From a checkpoint of a small transformer trained on Wikipedia.
Size: 24 layers, width 256, 2 heads of 128, MLP 512 GeGLU, vocabulary 2899.
Architecture: RMSNorm before each block, tied embeddings.
Training: a variant of SOAP for these matrices, 581M tokens, 2216 steps.
Each number is 128 + 32 x the weight over its row's rms, rounded and kept within 0 to 255. Layers, rows and columns count from 0. The size above them is the row's rms in percent of the matrix's.

# layer 2 attention value, 256x256, rms 0.0358, rows 51-104, columns 0-127
size [ 93  89  93  98  93  88  92  80  89  95 103  94  99  95  94 100  92  97  93  91  95  97  95  92  90  91  94  93  88  88  95  88  86  87  95  90  92  91 100  94  93  93  95  99  91  83  88  90  98  97  91  91  87  90]
[[ 78 182 120 104 120 137 150  96 136 173 171 141 112 150 142 167 139 129 146 116 134  96  91 104  83 104 163 132 106 145 135 103  95 152 128  76 133 119 161  73 116 133  93  74 107 140 141  84 141 149 119 111 167  95 128  93 145 145 135 146  89 104 171  92 147  66 135  94 122  65 101 202 113  74 127  84 156 165 139  94 134  92 157  98 152 122  75 163 180  35  64 127  98 107  52 186 148 131  92 140 104 106 155 164 125 152 145 146 110  86 100 165 137 136 152 137  97 165 140 161 111 166 156 161 119 116 153 169]
 [131 194 150 163 125 138  78 160 181 124  96 177  93 142 127 120  97 126 116 199  77 109 130  39 149 105 114 129 111  79 115 136 156  88 120  99  92  73 116 134 155 122  46  97 122 116 116 152  63 184 144 131 111  88 110 132 130  64 113 169 126 132 139 153 142 127 147  89 127  65 123 152 159 121  92 164 114 133 147 107  80  83 117 113 118 146 116 163 112 184  71 148 136 118 131 106 182 122 120  63 111  82  82 135 168 200 135  69 152 111 140 110 186 156  72 139  93  86 169 148 117 115 150 151 121 116 201 156]
 [136 129 142 122 105  94 127 141  98 172  83 132 102 164 170 142  95  95 102  79 156 146 168 118 166 104 122 118 126 164 160 127  58  84 124 132 131 100  72  84 127 136 155 139 142 167 108 133 157 136 150 215 143 152 112 173  77 143 126   7 170 122 136 175 116 106 110 114 145 149 105 110 187 114  96 151  73 144 134 140 132 132  74 141 134 116 116  86 142  89 101  80 106 136 132 100 112 157 106 136 114 130 119 141 131 159 119 152 147 131 143  94 196 143 126 129  70  91 124 120 111 111 108  89 147  96 136 153]
 [180 140  97 191 136 139 140 140 138  80 139 135 132 141  94 162 111 122 147 121 123 131 123 152  85 141  68 169 116  87 114 106 155 169 191  55 128 150 107  76 143 118 146 132 145 155 140 134 154 137 160  89 151 143 148 108 118 124 134 119 162  98 144 144 177  97 118  89 101 121  75  97 115  85 118 152 127 104 108 114  67  88 120  84 143  88 128  41 104  82 197 115  91  69 119 143 102  64 204 165 145 112 214 158 121 178 189 169  62 147 135  94 180 108 156  96 101 118  93 173 111  88 120 176 109 130 129 117]
 [109 123 108 210  98  93 105 118  98 173 170 162 161 156 177 130  94  71 142 134 153 173 139  99 174 147 108 123 132 101 168 116 112 157 184 207  83 111 112 131 190 106  86 130 106 165 137  94 156 165 112 115 118 140 114 161 112 128 106 146 119 139  63  89 173  99 148 118 157 178  90 124 146 167 147 215  34  79 130 121  76 177 125 143 145  66 117 121 130 103 135  78 118 152 119 151 116 106 163 140 113  89 100 138 101 154 158 102 175 120 116 191 103 119 115 170 156 115 111 153  91 154 141 166 202 125 159 101]
 [138 104  89 128  93 118 176 143 105 150 143 168 156 140  98 130 113 151  93 124 124 149 122 101 108 164 159 105 121  92  84 192 124 141 113 210 144 145 139 125 126 110  71 140  41  87 119 156 111 128 156 132 117 165 139  95 121 141 187 154 109 129 103 114 138 180 107 143 114 145 130 150 168 138 135 135 126 147  59 125 146  93 140 109 130 172 142 117  92 191 140 170  98 123 113 134 156 140  88 161  85 132 101 172  72 117 168 116 140 115 109 146 118 138 132 186 123 130  85 158 124 180 134  96 115 151 134  56]
 [121 144 180 125 140 133 164 164 209 109 108  93 132 186 142 131  89 180 162 149 146 138 128 103  82 138 140 159 107  95 111 103  67 149 109  51 150 194  91 120  76 127 157 146 100 100 186 153 129 122 130 117 117 148 154 107 139 134  97  85 159 162 184 196 118 169 165 147  61  68  95  86 102 124 119 127 159 115 131  61 125 189 117 110 162  78 139 147 152 149  84  60 134 114 144 155 135 123 172  67 149 100 134 164 125 123 164 122 202 111 149 149  99 131 109 121  96  73 118 131 130 158 108 141 131  91 115 109]
 [ 63 190  63 108 167 122 120  91 143 162 119 144 153 114 153 117 162  99 107 101 116  81 112 145 137 110 143 101 186 164  84 111  78  91  73 184 104  92 128 142 143 121 121 188 122 127 157 120 110 111 159 158 176 146 151 137 111 131 135 149  81 149 180 118 142 106 100 139  66 145 180 100 109 145 119 149 113  96 106 114 128 137 134 109 137 165 147 104 162 123 100 152 108 159  92  87 102 179 157 132 105 128 156 222 192 184 195  70 116 137 111 166 150 124 128 113 158 140 136 140 121 116 124  91 169  97 127 103]
 [148 113  67 146 136  91 125 148 105 103 121  77 103  45 130 108 169  82 103 189  94 140 101 150 133 154  75 158  93 133  82 115 128  80 134 125  71  72 144 139 137 166 138  90  92 151 113 125 173 192 125 171 200 144 202 101 125 156  74 138 151 159  60 131 124 131 135  86 163 205 148 134  88 147 114 170  82 107 119 170 158 117 127 111 149 129  95 139 159 113 132 114 163 106 142 113 185 148 115 154 157 145 109 110 106 155 115 170 113 138 182 143 133 103  93 157 163 128  58 139 174  77 112 117 135  96 168  56]
 [154 111 104 105 118 163  81 132  99 199 124 140  74 151 168 106 173  95 137 112  76  62 144 123 116 136 132 148 179 128 169 165 108 124 129  70 115 167 126 139 127  96 114 108 148 215 163  83 191 159 189 184 145 173 100 161 108 145 120 137 118 140 133 119 162 173 127 144 140 128 184 194  89 103  65 198 183 133 130 164 152 139 130 127 173 122 151 131  66  68 117  96 103 154 156  22 137 191 146 108 121 127 128 139 151 127 110  97  83  92 144 140 159 147 168 110  87 123 163 140 174 145 152 151 151 153  87  86]
 [108 100 112  99 135  85 140 156 131  96 121 146 171 150 148 127 112 105 138  70 134 157 101 126 168 132  73 159 154  54 151  89 143  83 153 158 100 127 131  82 149 125 168 107 111  89 108  84 153 132 107 161 120 120 100 121 119 148 133 149  97  90 112 115  66 133 139 147 191 139 135 179 115 105 115 101 116  80 133 140 162 157 104 112 162 161 113 124 158 127 110  94 182 146 167  88 161 170 150 191 207  73 120  55 119 134  99 102 160 170 168 103 111  92 131  98 126 141 132 169 140 128  90 160  43 150 141  19]
 [161 125 198 111 100 177 153  68 134 121 127 135  80  80 119 148  64 161  85 103  74  88 128 112 147  89 156  49 161 103  86 115 105 119 116  97  86 104 107  77 141 142  90  91  58 159 133 102  87  97  86 109 190 154 103  85 163 105 146 116  93 124 116 147 116 101 117 131 119 167  71 155  96 127 137 135 140 101 104 145  93 175 166 173 161 105 111  88  60 144  79  70 207 110  92 163 140 148  96 178 109 149 125 148 159 156 206 110 120  93 140 154  95 148 138 131  69 154 122  65  91 169  75 128 130 145 138 104]
 [114 121 178 156 113 111  89 102 167 128 152 113 144 126 105  98  71 108 158  99 131 131 179 109 124 142  94 124 171 148 139 116 131 116 167 129  92 107 165  79 123 159 193  90 123 144 157 110 143 172 122 138  95 117 150 102 129 111 188 142 157  97 112  90 102  82 136  79 189 132 142 140 102 178 119  67 124 112 144 150 115  73 125 106 181 178 114 140 178 165 137 123  81 160 122 172 115 159 114 150 118 184 171  92 146  91 133 157  79 111 170 118 147  96 124 124 165 103  78 110  94  94 178 159 122  86 121 144]
 [160 109 123  60 152 111 118 115 154  86 148 121 143 123 175 109  72 154 127 105 189 108  93 125  94 171 151 190 103  98 110  86 114 129 147 146 115 127 100 166 152 137 118 170 128 127 147 139  98 137 191 148 135 111 141  62 143  93 115  97 127  93 143 158  81 150 145 103 111 110  98  73 104  75 162  77 173 145  88 105 109 116 159 140 103  66 128 184  57 119 134  99 103 203  88 133 116  94  99 168 124 113 136 135 120  81 157 105 177 134 102 118 104 105  94  92  53 111 192  70 125 126 116 156 175 221 134 142]
 [147  95 141 141  94 106 149  72  95  93 108 149 176 157 115 141  88 119 110 109 166 104  89 165  91 105 125 114 212 123 134 158 136  65 128 187 103 150 114  79 134 152 150 148 127 145 131 125 152 140 143 119 177 161  95 174 143  98 132 103 112 125 111 103 148 153 104  91 108 118 141 138 117 160 125 140  95 157 165  93 137 101 172 147 145 188 143 108 136 133 143 125 135 148 186 124 166 124 163 124 153  85 123 119 175 132 137 120  65 165 143 137 128 141 146 195 169 171 117 102 113 104  82 171  51 107  88 152]
 [126 141 102 113 142 156 127 168 137 173  86 145 147 125  69  95 151 121 123 127 123 161 189 157 142  76 144  95 125 158 177 141 147 110 179 120 121 152 135 156 154 130 133 132 153 195 163  99 193 171 124 172 139 133 139 150  80 119 139 137 125 127 119  92  83 117 142 139 147 161 114 174 131 105 169 194 125 134 110 141 124 135  98  64 168 147 128  92 140 143 174 149 122 204  88 106 119 111 133 133 135 136  71 145  73 190 120 106  88 133 157 158 110 137 104  88 179 147 172 163 122 103 131  81 114 118  61 137]
 [168 114 131 136 176 148 138 124 138 153  97 112 120  92  98  97 125 129 152 143 148 133 147 107 110 137 158 125 126 156 138 172 144  95 172 156 156 118 131 117 159 115 160 128 105 102 159  79 137 120 156 130 152  93  81 188 120  93 100  94 155 123 119 166 129  95 169 102 190 117 103 120 176 133 123  95 108 191 135 114  91  94 125 154 149 117 107 160  99 149 119 134 113 102 157 145 182  88  81 103 113  99 137  93 109  87 128  61 137 165 116 166 127  99 111 137  90  82  74 115 114 147 170 130  80 136  89 109]
 [135 108 146 143  96 147 113 121  89 129 149 107 127 129 139 128 118  65 130 158 123  97 159 139 128 150 122 103 169 158 120  95  85 123 192 100 146 143 153 107 174 106 119 136 118 131 151  97 138 131 117 147 183 156 111 173 100 139  91 173 150 138 111 121 108  93 151  95 162 168 114 156 125 159 118 115 160 120 104 143  80  73 120 153 142  69 123  54 121 107 164 100 173 123 147  31 115 158 165  92 167 210 116 136 131 115 121 181 154 124 141 112 149 142 152 151 120 129  83 111 108 113 162 106 178 119 130  89]
 [124 142 162 144 159 129 105  57 152 132 132 110 159 151 120 111 131  93 136 150 105 159 159  80 152 122 114  58 109 188  83 152 103 158 133 165 124 120 105 162 124 174  53 100  84  44 109 132 139 131 125 158 101 165 177 125  98 126  91  92  94  89 145  87 121 105 123 116 144  67  68 151 120 126  94 140 126 150 110 115 129 139  69 142 163 140  93 167 120 144 149 124 206 207 147 107 139  73 131 195 123  68 121 172 151  96  59 133 143 145 132 106 140  79 137 166 164  97 136 150  80 112  92 120 137 135 167 139]
 [138 141 147  98 137 144 136 138 163 129 160 141 120 102 120 149  85 153 187  95 126 127 113 173  88  64 122 148 183 166  99 125 114 112  87 124 189  86  99 160 143 145 106 129 151 166 110 129 139 103 117 126 116 150 159  99 114 143  87 147  73 126 142 152  40 170 130 182 127 149  64  64 148 137 210 118 187 109 132 109 166 144 146 153  83 120 113 132 113 146 117 144  88 146 110 125 160 144 169 110 147 152 128 112 210 102 133 165 118 127  79 114 121 137 120 170  81 151 140  94 101 130  95  70 145 157 146 160]
 [172 104 148  61 131 117 110  74  33 151 128 132 141 138 159 158  77 174 145 166 212  97 114  82  93 103  99  75 167 152 151 110 111 162  87 113 122  87 144 151 141 110 102 128  80 148 134 134  63 150  96  79  87 107 121  80 143 130 122 120 104 102 141 136 142 172 174 181 124  77  99 170  95 131 131  51 115 109 139 134 130 158 132  80  90 168 130 127 122 127 120  95  68  97  97 169 125 124 141 151 108 145 173 153 118 107 138 143 153 108 102 158 150 154 143 164 181  98 161 183 158 111 113 156 163 179  64 183]
 [155 182 130 145 167 120 143 108 145 128  57 130 197 118 160 172 152 129  96  65 110 146 125  94 110 110 193 160 189 113  72 155  96 122 116 184  87  78 116 135 144  99 175  61 160  82 143 140 132 107 131 101 148 124 145 115 128 122  89  93  89 121  55 178  97 117 127  98 131 129 116 144 103 222 161  83 134 141  65 117  78 138  73 124 145 140 151  46 100  99 120  92 166  86 192 164 154 167 183 108  97 109 116 115 150 131 183 137 154  90 103 142 128 102  95 139 110 148 123 147  92  99  89 147 125 138 109 144]
 [172 109 154 142 137 124 126 121 128 106  82 114  25  59 142 113 111 141 111 125 164 179 132  80 164 169  84 148  78 152 132 132 129 151 156  70 108  89 116 143 107  76 153 123 127 125 125 102 110 156 133 153 158 123 142  99 142  68 139 100 103 137 169 154  65 169 155 140 110 117 138  87 146  89 111  82 114  52  99 145 101 121 112 181  92 148 141 157 115 158 134 114 110 109 131 116 126 162 195 165 166 145 165 129 134  51  85 103 151  89 162 182 150 132 163 112 120 125 123 150 114  71 138 143 149  97 153 153]
 [113 171 120 124 134 110 212  83 132 153  76 137 178 129 119 109 132 142 119  49 159 128 128  97  81  74 166  60  96 110 151  89 174  90 137 125 143 112 172 101 137  28 147  92 145 111 120 143 104 120 153 154 141  78 194 139 141  67 148 101 115 129 101 219 114 147 144 145 132 117 128 117 104 116 189 182 129 166 114 130  71 106 167 110 147 164 113 102 116 128  92 159 168 140 120 215 134  97 115 106 140 168  71 142 141 100 105  72  96 108 109  93 121 107 122 120 146  82 109 195 144  83 119 170 113 148 177 156]
 [114 121  88 163 154  77  80 134 161  98 128 180 117  99 156 157 135 111 141 115 152 150 192  52 138  69  59 190 162 130  99 129 111 149 115 111 114 131 148  54 112 152 158 145 127 134 131 122 208 111 102 129 145 125 108 164  76 165 139 142 125 210  79 152 114  87 132  86 184 135 127 121 166  95 148  98  94 132 145  90 118 194  95  91  85 138 150 139 166 153  91 155 148 140 150 133 144 128 153 146  95  83 146  88  96 157  82 101 158 142 196 120 136 111 100 128 108 146 105 183 130 106 169 137 107 150 118 135]
 [ 93 140  89  86 100 163 124 133  46 124  93  64 141 153  75 128 128  77 118 150 100 120 128 141  99 163 144 125  82 194 193 145 127 114 124  95  97 124 137  95 119 118  82 142 183 130  55 166 102 128 117 139 159 127 132 133 123 158  63 135 166 117  83 155 132 131 170  74 161 134 179 147 142  88 194 109  95 129 205 122 176 100 148 146 107  89 148  93 125 109 109  93 148 122  82 172 147 124  91  91 121 118 182  95  92 146 162 115  94 131 163 187 181 117 107 144  97 182  79 114 130 130 168 102 165 175 161 135]
 [103 128  76 119 146 158  99 110 164 125 142 125 152 104 106  96  82 133 134 124 156  88 117 152 109 152 101 126 100  68 107 159  95  82 141 117 172 186  65 122 148 128  81 128 154 181 170 122 104 151 175 152 125 114 111 106 110 134 124 137 157 151 138 136  66 181 123 178 137 136 113  90  93 126 138 165  84 123  99 148 147  94 164 142 118 184 105 198  84  75 139 118  86 133 160 114 128 150 189  89 146  83 109 151 132 103 112 104 131  98  65 114 148 108 160 216 156 167 151 108 135 206 117 121 119 148  90  79]
 [119 131  93 143 137 102  91 147  95 189 133 119 136 146 137 159 119 161 178 112 191 123 217  82 105 145  63 120 126  60 100 113 144 182 133 141 130 151  98 175 155 170 151 135 107  84 165 149 129 160 155  84 180 109 137 112 107  67 132 145  81 119 120 173 137  90 166 119 173 160 104 150 116 129 106  96 114 160 135 134  67 136 123 133 124  96 150  87  78 190 125 125 122 141  36  94 148 145 144 107  79 166 122 101 157 144 109 136 105 139 110 108  97 125 132 116  36 105 144 113 179 162 124 149 133  89  19 130]
 [ 84 170 148 122 146 160 104 101 127 115 135 170 141 180 156 116 193 117 115 127 129 142 132  93 152 111 141 111 131 137 133 120 147 116 131 107 124 147 120 178  96 140 194 127 112 140 158 134 203 162  93 129 149  76 138 224  81 107 129 104 165 104 116 170 110 160  43  74 111 118 126 158 186 105 138 165  82 121 160 119  87 117 106 112 156  95 144 126 170 168 135 116 121 122 147 139 154  99 147 139 113 149  80 128 102 175  93 153 151  83 118 108  89 143 117 150 132  94 150  80  80 110 135  84 115  99 196 159]
 [101 169  65 195 143  90  92 155 109  83 165 113 159  76 147 151 145 141 104 126 128 121  96  72  96  85 103 161 117 118 132 182 111  89  76 127 138 101 174 147 104 101  61  89 123  96 117  55 133 130  98 126 123 165 145 172 111 150 148  96  65 124  75 180  55 122 142 151  92 150 102 135 120 119 127 146 102 133 110  82  74 127 123 151  96  90 105 122  75 196 150 101 167  33 151 112 121 172 203 114 118 126 175 135 162 124 127 161 129 158 162 135 147 105  73 108 121 147 148 177 197 188 125 164 156 162 181 103]
 [138  82 146  94 139  72 130 142 169  93 156 173 112 119 181 179  45 136 137  82 142 118 134 146  90 151 171 101 122 112 124 121 162 161  78 124 184 154 114 134 160 135  55 138 123  99 165 112  97 145 209 153 137  60 118 122 161  85 154  75 104 146 154 130  86  94 139 133 110 153  90 146  91 133  98  70 110  87 190  81 130 134 124 169 105 109 148 150  91 146 157 117 151  87 120 107  96 151 143  74 152  68 107 116 145  46 135 110 152 120 126 151 154 105 131 146  57  78 129 117 148 117  79 167 151 179  86 157]
 [118 146 105 145 100 126 159  83  96 126 155 138 141 160 154 114 116  68 124 143 142  98  95 138 190 150 128 101 188 115 122 122 107 109 136 176 190 103 145 141 141  90  88  77 135 157  95 110 109 118  92 118  93 154  65 136 154 154 138 146 163 156 140 102 153 163 176 120 157 172 167 131 141 128 169 152 168  89 172 146 113 147 131 159 124 133  59 140 137 120 160  99  98 131 179  76 137 138 103  60  66 135  73 121 149 126 132  60 140 124 141 166 144 201 111 116 111 169 100 132  59 133 131 130 142  66 106 122]
 [197 142  94 181 178 190 168 111 152 141 148 114 133 114 124 138 105 146 123 101 153  74 132  74 127 131  96  77 152 138 127  97  71 127 121 121  98 115  80  96 177 159 109 103 103 113 196 139 126 137 129 123 123 142 108 105 135 167  50 121 160 133 174 127 119 115  43 160  89  47 120 124 146 163 133 113 135 159 122 169 161 189 142 149 152 111 155  81 173 123 159 105 121  98  99 145 128 153 160 175 157 222  70 136 141  46  97 108 147 139 106 154 186 172  74 184 106 148 121 123  89 124 152 137 103 102  75 148]
 [138 162 172  66  99 139 193 146  86 112 157  75  89 176  98 109  85 124 123 148 116 107 100 114  98 131 143 133 163 101 185  91 124 113 124 110 139  67 114  91 132 131 151 101 146 187 131 159 125 145  66  89 176 132 114 119 149 143 134 193 168  70 100  99 117 117 149 118  70 179 142  95 156 153 119 133 115 111 177 133 166  87 122 161 116 171 166 180 124 215  98  72 122 114 118 127 155 117  66 132 141 110  89 141 107 140 109 174 123 121 170 157 121 165 178 106 153 138 177  80  86 126 167 162 119 219  91 160]
 [ 68 161  76 150  89 107 169 165 136 159 157 148 108 201 101  99 152 144 117 154 175 126 102 167 129 131 173 229 119  97 129 110 184 116 121 169 149 134 171  99 144 136  91 111 131 147  65 178 140 116  68  86 129 152 148 148 104 157 156 143 164 158 112  96 109 169 101 140  85  78  82 141 108 165 112 121 147 158 142 108 109 106 126 128 167  93  66 141  89 185 153 125 116 117 221 132 159  89 155 173 102 142 122 170 125 132 122 145 120 109 122 124  88  77  79 148 172 163 118 106  91 136 147 107 112 116 121 134]
 [172  98 125  71  61 168 100 127  93 145 182 210 168 113 181 128 139 139 152 112  91 144 152 118 177  60 118 175 129 148 154 112 172 129 103 154 108 140 126 155 132 146 161 155 124 131  86 141  86 106 118 114  47 108  98  72 142 152 161 131 133 160 134 155 124 109 112 153 162 180  78 153 121 118 195 117 123  70 119 130 116 134 145  82  98 112 182  65 159 118 144 101 165 138 122  95 128 150  99 126 145  99 154 137  55 224 131 103 163  93 126 139 151 149  22 111 137 174 129  97 138 133 109 149  63 133 169 138]
 [142 132  89 106 100 123 130 120 138 172 143 124 100 126 140  93  97  53 133 145 129 161 137 167 119 131  93 206 125  94 142 141 132 146 147 183  77 141 111 157 153 174 103  91 161 163 143 137  94 170  95  86 144 193 124 107 132 143 122 128 146 113 111 113  71 158 108 116 151 119 155  74  78 126 132 197 118 104 109 129 179  81 112  91 193 147 110  76 121 117 141 126 140 160 117  78  81 180 145 169 139  84 172 119 129 193 126 186 117 146 115 110 158 112 108  88  92 126 184 120 164 127 154  86 133 175 112  63]
 [ 62 126 150 113 217 125 138 132 132 164 184 148 120 125  87 129 132 153 177  91  72 117 138  64 116 143 118  79 101 117 148 136 140 173 119 173 174 115 115 121  88  74 166  98 104 123 169 147  97 152 142 134 126  76 116 102 158 171 126 158 111 130 125 158 156 177 173 155 138  86 142  86 145  81 165 112 171  64  66 155 148 135 116 140  83 116  91 126  95 160 123 156 142 109  87 112 147 111 137 122 108 177 138 160 110 106 108 137 160 144 132  51 114 161 129  66 144 133 116 169 132 140 177 157 128 111  74 172]
 [186 117 132 106 168  98 172 135 148 199 131 126 104  85 138 155  74 138 150 122 190 112 134 163  78 180 187 135 110 102 112 161 134 137 139 123 136 132  50 200 127  53 102 156 154 132 180 152 124 107 147 108 168 120 169 116 129 169 140 108  89  81  97  91 140  92 111 192  85 112  94 116 126 115 109 152 162 105 131  95 224 131 160 124 126  96 142 131 103 123 126 132 174  76  89 131  93  96 183  90 146  88 161 184 129 119 181 105 144 106  87 106  53 118 153 143 108 131 113 101 128 151 120 128 149 217 115 107]
 [126 123  83 132 109  66 127  84 139 154 163 169 129 111 117  82  86 140 144 107 138 132 135 155 142 161 141 153 128 135 141 106 118 105 136 146  94 113  88 119 143 125 170 123  89 116 109  64 148 139 128 163 109  94 159 147  60  77 118 158 173 166 151 135 175 120 155 103 162 119 139 213 110 130 131 208 137  82  83 136 126 133 115 114 215  60 159 156 149 116 111 125 145 151 144 138 125 185 137 155 160 157 103  58 115 184  87 142 171 153 168 101 147  91 134  57 157 148 136 184 192  89 170 114 176 146 131 133]
 [145  87 157  84  91 148 153 141 136 117 142 130  26  78  87 144 117 100 125 181 135 150 125 133 116 124  85 184 127 149 192 117  90 124  94 199 125 150 133 163 120  97 109 137 127 180 121 120  89 184 123 176 165 152 159  60 135 163 136 207 123 104 130 177 152 119 124 107 136 212 117 106 141 130 116 127 145 105 192  68 160 132 121 165  91 136  80  71  72 157  86 122 117 119 154 151 132 137 167 115 136 191 203 145 149 118 100 133 102  75 158  52 174 126 153 103 122 129 120 131 134 121 128 146  83 148 145 148]
 [187 177 136 144 191  71 139 111 194  87 146  36 101  92 151 165 108 156  74 115 176  91 106 103 116 101 123 135 120 163 124 107 112 130 132 154 103 100 167 212  34  63 145 154 134  94 148  99 122 101 128 107 116 123 176  91 166 106 130 133  94 157  90 116 125 174 125 161 106 182 106 189  70  96 102  64 146 176 161  80 122 112 135 151  85 104 131 164 104 124 175 140 171 143 200 110  95  98  67  91 110 116 154 157 132  66 132 163 114 149  96 103  77 131 116 119 134 138  90  96 172 132 108  97 142 127 109 156]
 [151 126 136 111 105 146 121 102 160  42 137 153 131 152  79 119 160 159 184 117  88 101 115  79 128 136 149 153 181 107 124 155 140 150 148  73 122 150 135 164  89  83  76 112 108 181 112 116 179 148  88 186 170 181 143 109 129 163 101 140  89 166 167  89 175 163 124 128 194  65 155 103 205  86 156 174  92 131 114 104 124 117 127 146 101 115 157 142 105 107  96 114 109 119 180  81 147 122  96 146 132 112 141 151 164 102 155 169 116 111 155  96 180 112 130 152 107 133  41 129 156 118 123 116 141 148 110 115]
 [ 37 141 117 143 116 151 158 123  86 105 134 109  92 160 136 157  93  72 155 145 109  75 175  67 161 195  94 154 139 166 123 146 168  80 138 106 105  91 119 145 134 125 140 134 103 139 155 120 128 166 101 146 171 123  97 180 128 114 125 157 145 162 138 102 117 140 112  83  94 147 134 141 100 160 153 152  88 107  95 117 137  88 101 124 168 107 120  85  87 144 132  92 124 170 107  79 139 188 125 115 170 107 197 101 214 118 124 126 128  93 148 106 117 128 129 132 115 144 141 124 109 125 102 141 120 131 129 135]
 [ 84  90 151 160 142 115 197 115 134 100 118 154 106  95 192 144 157 132 116  73 158 103  80  68  77  71  65 122  80 113 113 142 107 140 134 132 123 187  97  87  77 149  83 130 127 107 146 120  90 127 135 111 132  94 127  94 159 161 111 165 102 147 122 137 176  82  97 112 148  68 154 107 148 140 120  86 112  86 144  89 131 143 194 175 119 205 117 109 148 130 111 173 104 119  94 139 118 143 115 172 113 150 119 157 147  89 117 137 137 104 151  96 111 115 144 121 110 158 193 169  79 121 144 147  82 184 108 188]
 [140 116 152 140 135 139 150 149  88 186 148  96 156 102 166 158 135 148 163 198 189 111 156 151 141  87 173  62 137 121 158 145 121 127 119 123 123 104 135 134 177 136 180 112 134 111 146 144 111 144  81  89  89 103 107  81 156 100 132 138 135 170 114 140 133 103 184  74 172 147 141 111  99 182 150 113 150 115 125 125 157 209 117 140 145 101 168 155 181 131 156  99  79 185 154 109 163 138 111 115  95 108 115  57 146 184 180  90  91 192 109 102 103 116  81 113 165 150 146 167 178  79 142 152 149 177 120 112]
 [134 170 135 156  98 154 137  74 108 135 125 102 121  89  77 119 118 113 159 145 106 148 115  67 149 170  54 124 138 101  94 107 148 118 183  94 100 112 137  90 104 126 117 135 151 117 114 164 117 149 162 150 109 186  73  72 136  96 151  83 158  96 146 105 105 154 140 128 111 116 157 129 131 102 106 102  94 134 159  74 163 168  98  98 120 133 108 147 112 191 136 109 148 170 194 145 169 158 136 107  94 125 153 145 128 187  46 113 130 121  97 103 117 155  89  93 212  64 149 128 118 160 124 125 122 143 122 102]
 [138 102 121 146  76 102 113 166  97 158 214 121 154 139 143 131 151 150 139 143 142 130 163 123 113 114 155 176 162 146  85 133  80 103 137 116 137  89  99 143 126 150 137 153  88 113 117  82  99 115 207 163  95 102 134 149 126  94 139 126 125 202 137 193 179 103 118 122 167  92 113 102 135 165 177 142 107 122 126 186 130 146 178 138  89 141  60 133  88 167 112 149 119 205 133 119 124 122 120 142 154 187 147  86 139 139 119 105 143 203 157 132 114  91  85 100 117 165 172 132 177 138 100 172 120  99  93 145]
 [ 92 111  97 161  86 122 112 227 137 137 105 188  85 152 144 127 168 120 145 142 117 134 153  87 173 144  86 111 163 103 123 136 119  41 150 118 132 120  94 133  88  99  95 112 109 190  99 133  53 163 158 147 162 106 130 135 126 144 112 209 163 118 110  74 164 148 173 127 113 109 180  63 106  94  84 118 148 160 140  86 124 142  87  89 133  82 130 130 138 106  94  99  84 161 125 150  96 129 161 129 140 166 149 131  62 157 116 159 121 167 160 122 164 204  94 108 104 129 153 105 116 154 106 142  86 143 165 150]
 [192 107 101 114  52 133 133 156 197 112 150 139 106 130 116 111 136  94 199 111 126 143 128 100  73 124 102 140 120 159 181 147 138  89 133 105 115 114 169 155 141 117 131  97 136 148 138 117  85 163 197 166 103 156  91  43 144 172 132 162 118 117 166 103 120 117 134 163 133 128  78 114 154  58 166 105  77  64 177 145 119 152  60  79 150 128  77  57 143 145 173 100 166 133 134 178  83 111 141  80  99 123 139  71  77  92  74 139 107 124  86 136 114 170 143 135 103 121 166 149 122 148  96 123 123 147 110  92]
 [119 176 184 151 116 137 127 141 179 102  98 126 122 147 186 157 113 135 109 140 173  47  63 171 174 126 176 109 110 100 146 158 147  57 170 171 131  79 121 110  64 118 163 176 105 148 116 100 136  90 178  98 107  90 140 127 140 136 157 156  96 155  76  97 163 147 101 167 123 143 136  93 141 118  98 115 109 183 155 143 195 170 114 155 124  95 138 109 106 174 116 116 162 168  96 120  99 158 142 116 155 130 137 147  67 118 105  91 119 129 120  72  81 128 133 146 172 141 180  96  74 159  81 162 124  91 127 130]
 [104 154 151 129 168  78 110  82 160  80 149  95 160 140 134 123 101 114 161  57 172 112 166 105 136  80 132 156 110 116 146 164 132 202 164 114 154 164 138 148 160  94  74 167 158 103 119 110 179 170 133 119 112  89 148  83 109 138 122 100  69 168 153 150 115 103 129 124 101 140 108 102 125 174 140  91 168 127 138  47  82 164  84 103 103 147 111 147 107  86 139 100 147 117  54 147 139 115 169 149 130 172 143 117 126  77 129 129 119  97 102  96  97  72 129 108  31 169 149 142 207  78 128 104 175 129 132 131]
 [109 169 154  82 112  60 122 114 138  96  90 117 138 165 126 116 138 127  45 172 120 134 118 193 104 152 104 115 124 167 142 109 133 123 131 149 142  90 141 131 202 117 170 136  72 147 161 158  74 121  93 104 125  79 127 175 105  84  73 151 133 113 160  76 121 101 188 103 121 164 174 161  80 107  94 156 133  96 111 146 138  55 178 178  71  76 144 105 128 102  39 101 132 140  76  90 114 160 101 116 117 103 180 121  89 178  67 110 162 130 132 134  93 104 177 147 117 172 173  76 104 139  79  90 164  82 113 120]
 [122 129 104 148  95 128 113 149 133 164 143 121 105 146 153 109 181 120 163 103 127  94 155 150 188 137  95 132 178  90 145 123 160  91 130 169 138 102 170  92 131 142 136  80 136 137 176 121 114 141 155 156 141 159 173 108  74 134 104 120 130 161 106  96 130  89 125 104 147 121 114 151 181 146 160 173 131  82 156 130  98 171  61 127 162 102  71  70 163 111 102 195 130 162  85  71 131 129 108 112 158 137 109 100 110 208 136 163  89 127 144 153 124 184 127 126 154 133 144 151  86 115 202 149 177 143 172 100]]